Each number is 128 + 24 x the weight over its row's rms, rounded and kept within 0 to 255. Layers, rows and columns count from 0. Numbers have three digits each. The size before them is the row's rms in percent of the matrix's.

# layer 3 MLP down, 192x768, rms 0.0451, rows 0-42, columns 448-511
103:141126058138103117153109167138102133104142176136122173146148144131124146107113114178118143156118141091165152146109109096110132093111147153142133105141154166160172095070168128104161125126139117
098:153114106132127116173161161157108113166138156094145111079129095127165111173098139121122093139117089149114174107122074140131165129129112119100116114094131116128102126119156139105105170138140130
103:125123147121123121128117131179120166146171116158166144130106149132156166138135140149123129109120088113130151160142155112134109157197068145123166126109097161132095116096158095169127191175140118
100:131132102143140119122106111163161103106117126105126144143125111156089075108112170108117099168161119128102130131129137126135137059123105156086115104187124131148182121137107142144133099122095151
109:090123125131130115091119105116166073128147117112139107149121126089129163134107125116102124153129178122133126154143115111132144118113103127135097130116164131142144135154163105135123108160111076
100:126120151146128085130126118160121108109153118176161094134140090076145168094104091124130113109145113133142114115136115096124123148107168143182135090096141160104107111149149094110144124101126093
103:135136103083127121106140105135133097140055093136122173148111157129137131097123101168135107142138157106130100150140139108148131099133142133130113169110089134160091096159105089134145117158165139
125:094099128103113124142109124166092154106140133138152120103113175060169188130114081110127144113147113162131130139113123145159095089125116151150124118085123072129156143140147140093114120105144160
114:112145136167157095141120113121107130060126101176135129150133117087121141117115131158140147148135134085117098131112093149168174100079143142115099130134144098127115124106112128097137124082140120
123:122168156147121151089119108142104135148118131081121148106158164127130186107129137127152190114169119109132131145149140123119113138096150140163127149123157210137136112149168109128161116125148127
104:154149132099153109164112118183105090103135066141141115119137097155078123143111133098097121107076153139173121115095139144073158119112086104126074092109110110148093122122121111112081099115136135
112:115130152123126163069134116092132130120162152142153135136122114127132093162115139132132124107150135144146145128142148137184139124105073115090145187124078092103114148176102157129096141134125126
099:136100100129096125122094118135161127097133128152129091124120161147120110149139127134125136108112091099105181097097163123141121156117111121121129157118135136134084132079158115125103118147080152
095:133142144144135130166096126155160138108134112125111145154117158124159073141119108110147123094127153124128123123185169126093156148151106151139122085133118156116093164146110183139136131132084103
102:116114117135108133110100144131180171128126106147139103132067105163100164116170168083142140107136123130177127141147144174106144146142161140109130126139144107130102110113152120141111110129151072
097:132134114107132096120132170130126121123138114054143142152140167110119158121129148149169127115134138127122171140140139098084121088115129137130120158115150140124131097133119137148107136120137122
097:152124133093097151108158097135089125112132092131129124134135138143140111175151128146120057153128097116103113130149182166120120127111124114130126099111096129149133127155142126142119110135099079
095:142100110126138116091108117118132150114113118146129165079057116116115112084125155160150135138150101134137142111111130159127150163112151113133170117148133120081153143139108147133078085133120096
095:179113140100063150084135133129122119167122145116101166177109144102121084105111134112195109168110100138108113175121149099122083159095129145133163118125111109120119168141185154144111140190101183
100:104116122130130142182148128164075128143138146160138145165137151131149138164171142152120154134095081126149110156101133118159163124132148130158145128121098162115067124135128120156147119117092095
096:117106135115148101141177122104188125118103168161103131137111130144137128131134151146127162093110084124100118089118133114137157171148144160107142117131142157078132155136134169137136134122107136
098:096127107147139125109140153102129095113134150084123142140127082139143135116139123124164126104124100156098109136165113135136133098162146124113127116147121158121154092149110131140123082080131156
101:159099141124179142111129128155142161139099141140156167128148126109128126146128101132136139154116093149121121140154149163157127130129103167113109134143144141119124151164087129110102104158113154
106:089163115163124174116135134147115109164148116108132069115156125124111139141177133146169182147109128136099135125140166141141091096138152104147105088119131147137125173130172131162123127116133120
102:154138153142062146120132146127106120103117108120099120114113130122142109126155140169109135076098155118091191105101115108127104161151143105134104152110118144143119093152079124148138114105154134
095:147055152161144165144131126102119131115113120158138124100142092140133107134106134112138122104117123078083074099122115139164114135139141132112137168134153125155114155153184130143112102092160122
093:106064118134121122102132098099159180152123142128144115121160143133129138127087153088098119086150137122141132152092119108142120144147127084156155146157159141162134113114132143107112148072153070
096:107118154141117105110137090154160131104093107106124110120182102157155170093118117157104124135134142135080141111093153147136123150132133101157130104130155152117077127080122182101105119093121134
097:173122106144138137121112147150102141130123110124153117141132115112133133146117089115138161139091155136159099128115136135157071101105123140189121114079157128163136108142168103099111152150127121
099:114115118116162133128123114105181127167118147122094141112129094065186134106105118135104124113145125135129146128130144111114133114142110131120146184152130151139127121109151120106129147145178129
093:101121135109142141148118118117108101165117130142075110082144110152152147143143127148137088121154099113095092137126077103150118156134174102142146116134141106134130103122112094133179086083122155
096:160139070123090165136109145166124090145114119156124135124089148199114148137125159116140126122130092116132152120113121088109136172106103144122128132114141124138122097103089145076102078119111105
105:122134159133088142115144108127129129140101150113096114138141081194120090155152100124118056147122104111162117146111065107068150081070111116164129108154071101183140096115099132147096162110120151
110:127132132128113132121129128111104165182142077122135100107137174126125138127141085121130087094131140133156114139091135104132146108106095118112152111082119101114146140105101141124120133077118149
100:110129191156119116103113127158131117111157105122122144136135116151155137114130123174122195124151115105162145112161100139137126150144151150155124135101150112136103115127141114151163146134150086
103:140119126109093119134122138125093151145151127088121101109134135102129088104133167133125138093139089130104159122139071123141135106162130106157127102160171127154139130117105156124104118140115136
135:120094120133145136150132149124153136141122130159147087140135113165149124141097106135123133136150162126108139132131140141126107124103141126128120131159145160154142159111102071132168156160172125
099:092104150138116120114121123128085138148109138177127133146122103135118089177153101144132184120148109154147107136131164126143114152130175126107135095102101083136138119120102137180148107094135143
098:081104153135127172114178142106112162096096112094095095116141140135094113136182110124156110113094149093146097170111115140164152138140113166131100129175135112128158114127092133116174160071119139
103:157114121128142130141106118121115152144159155105150146130201110146151131128103096133082123089140126137129113199121114118106131163134118152117116112117134164129132160083100115118059121166106111
098:132139153123117114121143124126114167155153147118118109094150076145126125110158185123070127150126180110133129152127126134158148169165105114110151137153109121113128152112140096185099167101136150
098:119107125153090083128085100111115094104143111102105150139100127105148102112146132148123142105109145104115179177177112125086115114164215133124153150141123119144142114123143121130185105143124148
107:162136146135140146118102143122132077165161166111129093113148106147133166099125127131122099135124128140130130133113149131146072161124127113131095164125149157148112134135152091193094116130185127